config = dict(
    n_layer=10,
    d_model=576,
    n_head=9,
    n_kv_head=9,
    head_dim=64,
    d_mlp=2304,
    vocab_size=13586,
    activation='gelu',
    norm='rmsnorm',
    norm_place='pre',
    norm_eps=1e-05,
    positions='alibi',
    qk_norm=False,
    attn_scale=0.125,
    bias='all',
    tie_embeddings=True,
    parallel_block=False,
    extras=['capped logits'],
    init='uniform',
    init_std_qkv=0.0272,
    init_std_o=0.00607,
    init_std_up=0.0272,
    init_std_down=0.00304,
    optimizer='adamw',
    lr=0.00103,
    lr_mult_up=0.667,
    beta1=0.9,
    beta2=0.99,
    lr_head=0.0066,
    grad_clip=1.0,
    warmup_steps=470,
    schedule='wsd',
    decay_fraction=0.697,
    decay_shape='linear',
    final_lr_fraction=0.1,
    batch_tokens=131072,
    seq_len=1024,
    doc_mask=True,
    train_tokens=1080000000,
    steps=8240,
    dataset='wikipedia_en',
)
Each number is 128 + 24 x the weight over the matrix's rms, rounded and kept within 0 to 255. Layers, rows and columns count from 0. Numbers have three digits each.

# layer 7 MLP down (transposed), 2304x576, rms 0.0617, rows 224-257, columns 288-383
170192152145112109115091146141152121138136137132129134165147126132141174193141089119178108129114133132104102120108133125112117147141121058164088173083135145127129102097064164161147098116115144147095113117149114116139093142106107121129155117154123115066160130120105186079150162101116108139
133152143128131110188150105121140147126110137097104113094145123138163159088084145133146140127088146127171124149129158137134125106154129129148095123129133108108119183155115121136140132107130118101183122141100178135094094137124118143125150125154153149137119100143113113125118142094117076138
147117124142114122103110114173106114098118122154107117117114140120156134148145121145116123111149151137124115163109127124114118122090146114176152114099129046153148114117106134060130104090144172124130153138106136109146115127113174138114138125091148126139125161132130114131133131156110141121
129143127129110169142171133215145114088109152169092140072115141118129128096135108160118152156141149142154089148096138120144108136149139108145170117108080136101123126135131131145120119155160119116111128102122135107141094138166107092138169063114087107145152159125127167138113102123129141109
128153140102140155106108131086142104158126118132122085132118102110138105123133095093134118133146168098147063146138097120170147168105147132145104139166106134111135110149160126112152164117147147125142164137144123099109131069151156120149132143156134149150123141119153125100151146134140135126
142147108168119115096118121099107140120152128125132135138122134137117134070121129095156130187131152105139139125117121167125136156132130167134109130073143149157125105150153092136106180130151097117154155131094074154142125143115145134083156146189124124144140179125146150131122077116133141115
108124162131134148130158156124125176163087111128107151105120112171087128135136153108175135124146129114109127162123062146169124148116156178119112119131124122140113152137101115166105142135068102123129126103095169118115113106123131138107148102137117165137108137141137129092148096139121140107
157122116103124144139156117113132191164131117089151154124163101108113106182119137126123132143117116128109126095120131121163109123165105114118112114132162125132089144108141140133118162089118122088128131106157134101119144149114099104148145125077114155161115126146123166152137164090100103129
137120136170140148123137147082179137176113116117147128154162127147109125113160126099106104097129131131123145144147120114121106148139104093135136138117084137100149094111107092133104148113140160123132118130189142120178100146121152114098095127093132153137131121103103104107137124129114139139
141111104130130154100154139174128128140177118152108123176117147124132115108147114150182106143139116163138177054128122141118122208152134153116102108134121133096160128146075100148144081159137146138170123153125133105139129141189110061096092100097153104065123119168197130102127116158115147118
137113128138141131112091117131135144128119129154087138087128135158133107169136084139150122133109142141147159127129119117136068105111134143128081100147169200117125158135125140131113120164095121148144125106160128144141145124119137138100139118145133116120154139131130124122146127128091151158
115133144112146120120108144105107160087152074096139165153106136129118120128154123124160091120156132108125072116127151090123121135131141097129132127142076137108124153119160140129116105138138107164146099113104149126147168082089118119099115116154146128090094176138131114126137147141092128101
125130132110160116130123123118135140099140148115126133104150079153117109125123173102156139148116127164125129119139146112172122137164129133125121130092159136169130103096137106139111094153156152102137121132150116130076145122155109105105182138068140123127129112092079191126146128086139140120
124090153123123150140122138126139145154120153129095109161116156112174154183105142124120131150110111138182125141100081130175146111109119102101140105097109165137111103147115165133161137146155118125155145156119100113109157089130112139146124123127125143101113150148137136125176120142131097153
102142127101158138157110121104119145125139150141142171142097157133113107095147117117161129109090103139134153129153135145135150112096131113150101143127120092126131140112143135117129136117135123106108102155114109132125102089147133140088137132158127123161127098102103110164165100150175140126
131158133114143101122153133145138162115132046131131135119134184111112130124140078131134134107118140118092123101144190118108132143151163107117180132114149082131118140106091132083128126125109137156103135090125120156126108156113140158129120112109111143141137138133113150136137145125122136119
110113124164150132148126154114157143131148163126107165107074108125149112161143123102163147155154145176123108094124141194129120165103104147173158131156138141139154108125133093126115097130129125179163129151128111166116120108120086127113102139099182174140114134124171118110139130107123144093
107131147126137089131142105126128161101110123153172106116153102152124127094113127156113104162144165107143111112131153129142126119152133155132141145073169110107136136095127155100138107112120122122152125096136105124078120124131128127123148166121141118130144100110120146128134136138182136137
131132078163070148111116136113103088129144139162167111105125099138093120135134185107089087129126115134125160137089132160145095121177126109109126138150089125127123150120142134110100142159125108134116153127137124127132130093147122139157099108172095192144130084151156148154164156195109117135
141128139155129112112154118077131151149131101121158143185128134144143122115113111129173139105131150102106109152145150143141123124085142085135123135160131105146088160149138117119130095140145147093096144125126103098161099115124141134113091149146108154126116114147138121155177117132144160115
142142135110174118115144112170110146148161136100102109153150137150154134140160131142104137074176115138148122118161154159125152121124124188135111111138143107088141126107128124139122125094144107108121158104130125152049124132138103120134074128157141097152111127119132125154115138187114074098
152158139130109112108180130142147167134084169156131110112145115085091132170154127147144105091155148110128148119122133119102077112162117155143112153152137124172127189123102131171146145107121150143133138095134128117117142111110119122108150179147141134116147147147098106150131160126144168083
142149124153113120110126105126096119103126134142110125104142100146132085139134109120142162108147142113126113124111121117143186150167152118118136145118122128124120128118146137108110111113172124153103090117122127139154108137079110161110129134135110071168106149102121137084109154122115162109
134136146138102131125076139085166132102119133159129146102099137133136102138164096180080156114090115127097124108097079129122133142124111081146151162145167126095170122127110133129115082128117111120092134175102161120123117157140155121143138134122058156094104167169147145151131142159152108142
111164109126146141110126129129168141159114118128146123105097126138104127120121143126107126188170142141116128115145139106126094138127121111120115188112109130094126134078145129150106116113157162144148105151087134109111084078116119135087125121101104120163143148119123165136143077104140115142
134135099090151123107131109162121136116146102101163104126117142129085158138121150156119141127118106118134154143143098107099096119155140107113129134110115116134145104115120163103148115126096109149131097200091133132104092140114131095089159160093162109115153139113104115114144094111138094136
146071101150148147147135086136130142132142132147122097129161128078144143141103121141133107108123161126121139096122150143124120142129109127112131133113151110128095116153169107088147136122149113104112144165135094115160146128130127090154149136131120120150126164099095120125144156144137113145
112128159168159124123127122142137137126089105134116125144126180149118101133107114138141131107108143102135132112152118154123129118108122110127124113131113142083168154179105135126134110121106132167123145116164106115105149125100109116109150125173098153098170132115133120093111147177103126104
097137102111139111165098111108107150121105136137159131210123131105115112131083123122134125123135124121179136128162200155146147096123137076161136143134156115136121115106094158121100150132083105117135099093152168118151141178149116117144180114132091159143105139145182093132144110151143143106
086162133145132116146146110122061127140161141127097177109115101141132175115111127138192138185138104126156113123172133130098148118132144144131100162133145115130120124141123102124173155154138114127127144110164150168132100166137201134129110165135171070095148090142115125147140154143114098140
171089112156159135187123144078093112086165123132136104149095133120130121165119098139122106108127113131052099139104085150142154140102121122103108124129141149131129153131127150160100145170120173127128117091155131124132100105118190153129109122123105133132110086121120105137122176133131166110
137132014130122114126134109142126157111151120139106111137132148134114127108105116143140127132121116153123127138157134159152105113072127161143146143131148111130104148141133119161122106135119144101137125164129123147124137102145117189118140130121095130124144156106143160173110109159120123136
155107096150144103149127136127125099135127122176086109149076129143136147147099120147138132115144141112127126166148090108133105158152137151140103144109116085112087125124140165107134118172159152130098129114139132114150147143154136110109149145167137141099159126120141138152123071128107118109
144167161117133105167145105172100149118181143101100126141145040134143105137116100143146152155108114100170122123131145085111180110124119100094100098163143092138143129121056112126111150143140132156119113074113144163085100165150137132125151139168093116122120171162143131123092081135129170099
# layer 7 MLP up, 2304x576, rms 0.0451, rows 225-258, columns 288-383
119096162123102113106182184137129125124124113120154087173119118117085130130136123125126089161103129129102106106115109158141137144149089111135137109145142160166117115141120171106150133087116130132128119101122144110107130104140156141114078136136162143112171137121141106125080120125089100113
138116136146113098135122119138096159111129139162121091115136121139101125127141125125127086153112114123107118096154123117121162123138144121144146161107111085146154078081103138154128106094144205099100143149131123169080140119170087112101159119145117073120129117137125137109142121146164127130
101075132133121118144150126119137116149112106148140145133124118143151093086153094159117145145124144098110138101103123159088123175138133095124176162135135145191171150116124086136112119117128142093134093051140155135115121157169138095158133105125119138134122114164118106122121134156142109136
135125138158132097114152119115120145150130157147118119094125092189100153101091153105154107128109187136155112120134144097141133141147121145124104133131085134151139172121125108123141133130122132124092147114143123139109133135160160096146132172118111147086149180127149123104095138158152112137
105091140118172124099149156171123122091145147123108105110109145141111147119132102123152119179134141170102128073167102111144132142127090153079107144099133126098169141127130155109140161117139112105156136119199113140138147173169118181139101110118129113134165194147149118147167110138157139092
078141136161130135134188096162137115153077126151156101127133164107085098145138139118142107132122116143082123163145139134146162172140162121150140108158132147189175121116112155133113165135147106128170143114117174101129105144080086117120133094150115135144115109135185127157139087113106127127
127136129152164129123099105177153129106107100156091115152126146172133158127167122157088125135090125115095129128089143167131150135089132117082078162098176112136150113134104160107130126128113112099136133144114126129140132123097094102101104096092157123140144116119146135124118100124177122151
108121173134133115133150142076117132138099158114132129111096101118121130125101114152145125106112128154129110121123152115135130139166133209089116124126142120150143122127125149141119166126123109146107126101129127112110106137150132138137119168117114122150138131108108143131138120081165144132
104085112119106136133118121122123104124127107108140120133156128120156128112135119093154088096114123182110133126129099124144131109162104116098097162173114154099124112110127098119127091074117165123142154131109141115089124144132094147103132131086119141106131099147144150154145154100136130137
138136152101077142118134141128153144078088147106130105134146113126102100129118083107151118140121126114124130119133153096137154123095134109134156145133113124134142084135091165140170119120151117111132105129122134129122094151158145134130147137134119117125089146126103100140102103130134140155
130153146139107124157144136144133091100124160141127127125125130100106122086149116159124146156126147145114115134132131124148114185142114143141097122142135138151123142123137150180112167112114135080129150092152136096125129215119172112150096125124114122111109171160125160104152097137116103143
139100169132121146092130144152167131132160117116159145118100091130098100107125106137116146162120102129112115117165150104127112167118128124130108103139115123145101086166144083144180153129113111102126119136149138133159111111160116105092141133145098116159156111156121098158088125140106142130
127167131127101137180133096143092130159121106169126127125185122156147094107085113134135111103115182097137120125115129131160162145174144161092131127104109141122063152072082102141131129072120131120129123110118135120109148150137135121154092130119182090125131145142168115104104125121102138135
143170103149163122127151147114126147140116090137076101124157091133132139171131112136136072125103117092117146121111115180160162115173172097153113124197132125150155111114106096098145135114141101135136143152177150139170086128129122149096117115120158161114116108171106112134144122118128152121
140129166165114131131140140144128078114127105110128107162136098098166142130133159158129082131092173153169098148180158104129112138111085122094167107156155127139108090109129123138104189136135119119154146116117138127167130100152130107084108166128077150178096136134144145141065148143098112138
130148130107140119142150128138127114147109143145167158137196137124130129137116147141099089158139097159114127143179118163139129127089070129122127152114164055144124127141138111138146137158092107153105145134145200111123083143146107147113127095131114102105137161082117151172126166113139084092
105165136093135151117148117115112118122148116096097111094109148132161146127116093118133105123130127110144096122116125141123107139138155128113123115082138117089149103153077134164170125135120122121127094135128163149104117162122124162152113171093116119120111107123130100151124142122172123117
140114121113089150105150126130129131155126132131082130159105136125091119145138115139105163145133148142133130143156124123183103149133074119163156149109104167134108093167117155174144117113151137120136136120078137109162067136121158101081140154106115139131099124088151110096098093145153142138
124129130126155132151085176150129116135121136166144113091129154127139169205139112119120118125132123145152136092162148167158153131177073120139135127121125080098115152112115097120200123121111091112163122101171170126109110163126087104139136135133110148139080144129129099122133112108133089136
079122148128099097158106143097146122149116138139128100122144116129140166135170138091106141122122138126095127116124128117133153122129121106143135099135115161142154124130167114115133119126119123143128108128131126098128104145123125092060110159097159155130134112160115144140082130129143110123
121109155131161151159129126123131108117169156111115105093160098133086154120148119079147145145158132146140127123153089160159113172105150128130159101092099137117108129107090125116123136063144146146162154162125122124123131114109062155144089129127117097113158145128146140160129104164100129156
129152135168155115156135154136098171152135113131095150106136111159107135133173109145084107136163111125109151124150179123086145119133111136138137111195108114142137096140115128100115126141106101107129148166124119152099130125137076139090109120132127130117137176104115109131103174163102095127
119118122131092140129171143109102143145105140139127117149192137139115086146162105125106068132156144143095132137156107134138105169123117091157124130160148141116107108109155141173134102117147089148119070113138148112094113133160155129107069119121117141131107121128143134136146128110100126101
147106100144115168162116173160091126180118156099118127115055121119116115157127117147109107125127125135133136099146118153143128112113116137112103128127115143148139142128111121138117100095117130150121166088126133087169134147126134106097138118173118130121144144110162103094098146126132132137
126145104115162151137102121134122104106115128130103141168134128145139124183137089144134133151106158171106151134121159172154113120135132113127076147176101114106114167115156151122136139097129117103151145145163144166164123109100146073119100123146135124110101101155161103122147135125105136113
160107132089153151127128157176159123099136153111141121087093131123149106126145140157104152120129126095108115104094104160148164144098131133180145151123161073131160113099136094126136143114110157107170130103154171135093106154111130144142138140121131160098158145142150117156143119101117104166
114141153101114102156130134104130123146145122125115119158142101155104156102118122141119131144124161131137107152145123115136124133162101124149176139126126114197120126099137131099145104089141101143095115152140117151111134141139139108132109164066098119130122138122130106166173148103144109139
101150147125126079092122108137143088158125129121138109106106136106178186128109132131139113118170114117145119100134112148149156144118118091125118104053118096149109091127118107164110153104169129146133186169134122092155133148100107151123118123125169157118130147128115115127095108153114134124
128121174153143150132126132138169113118153124160084112140122157109146161166109158117160099097143098142130124129162140093102104114125103103141066179124168134152149115140149086097128093123141137102088134121119122192133120125167109104079073122129118148133128141121119135160122137148158094115
125110119161133120122131158137176155081114142115118111097113155160163124150164131100124129168097115116062158072168149132172165135143111124153101115073109152157105124097139106199125103105098136097095110136113128144136120130121138144130159118102129141098114147119132175126138134107104138131
138169112161096159161124128114098145096114142155132130127095172146147162146130116135123095165159088099145107101119180144143092127140102107117123097154075144154135111160129140147151141081129126127102102133132126086167106166128104127095103173117127126126087133092116121095119105136137160111
130112146176117129156107091134109147183133195080125102132127125116116121130135102151101127181124125094114175114109103166139153138119104138183158114161126141109137148146134137168105134134161106108077182154146183110106109119102105131113150124125096092121108109121171085125120123170130095117
136110126083129135126118133131151178124143094137155128108149123104153116135096123106135118160129101106140129128124090124150165130143125089177112104162139115131095100116113172131130160096112187152134150152099176129124135156136149141143129119117161112108157134123159092102136119142133099172
121161160121107076152141128146169076112158097132122158111124130142157106130146161152135085173160132109113118100129143088133143118125143110153096121144126170175129137146150114121127105105120143098134137131131169098144139154161106119134101123114146175152129169119111134119121178166123123120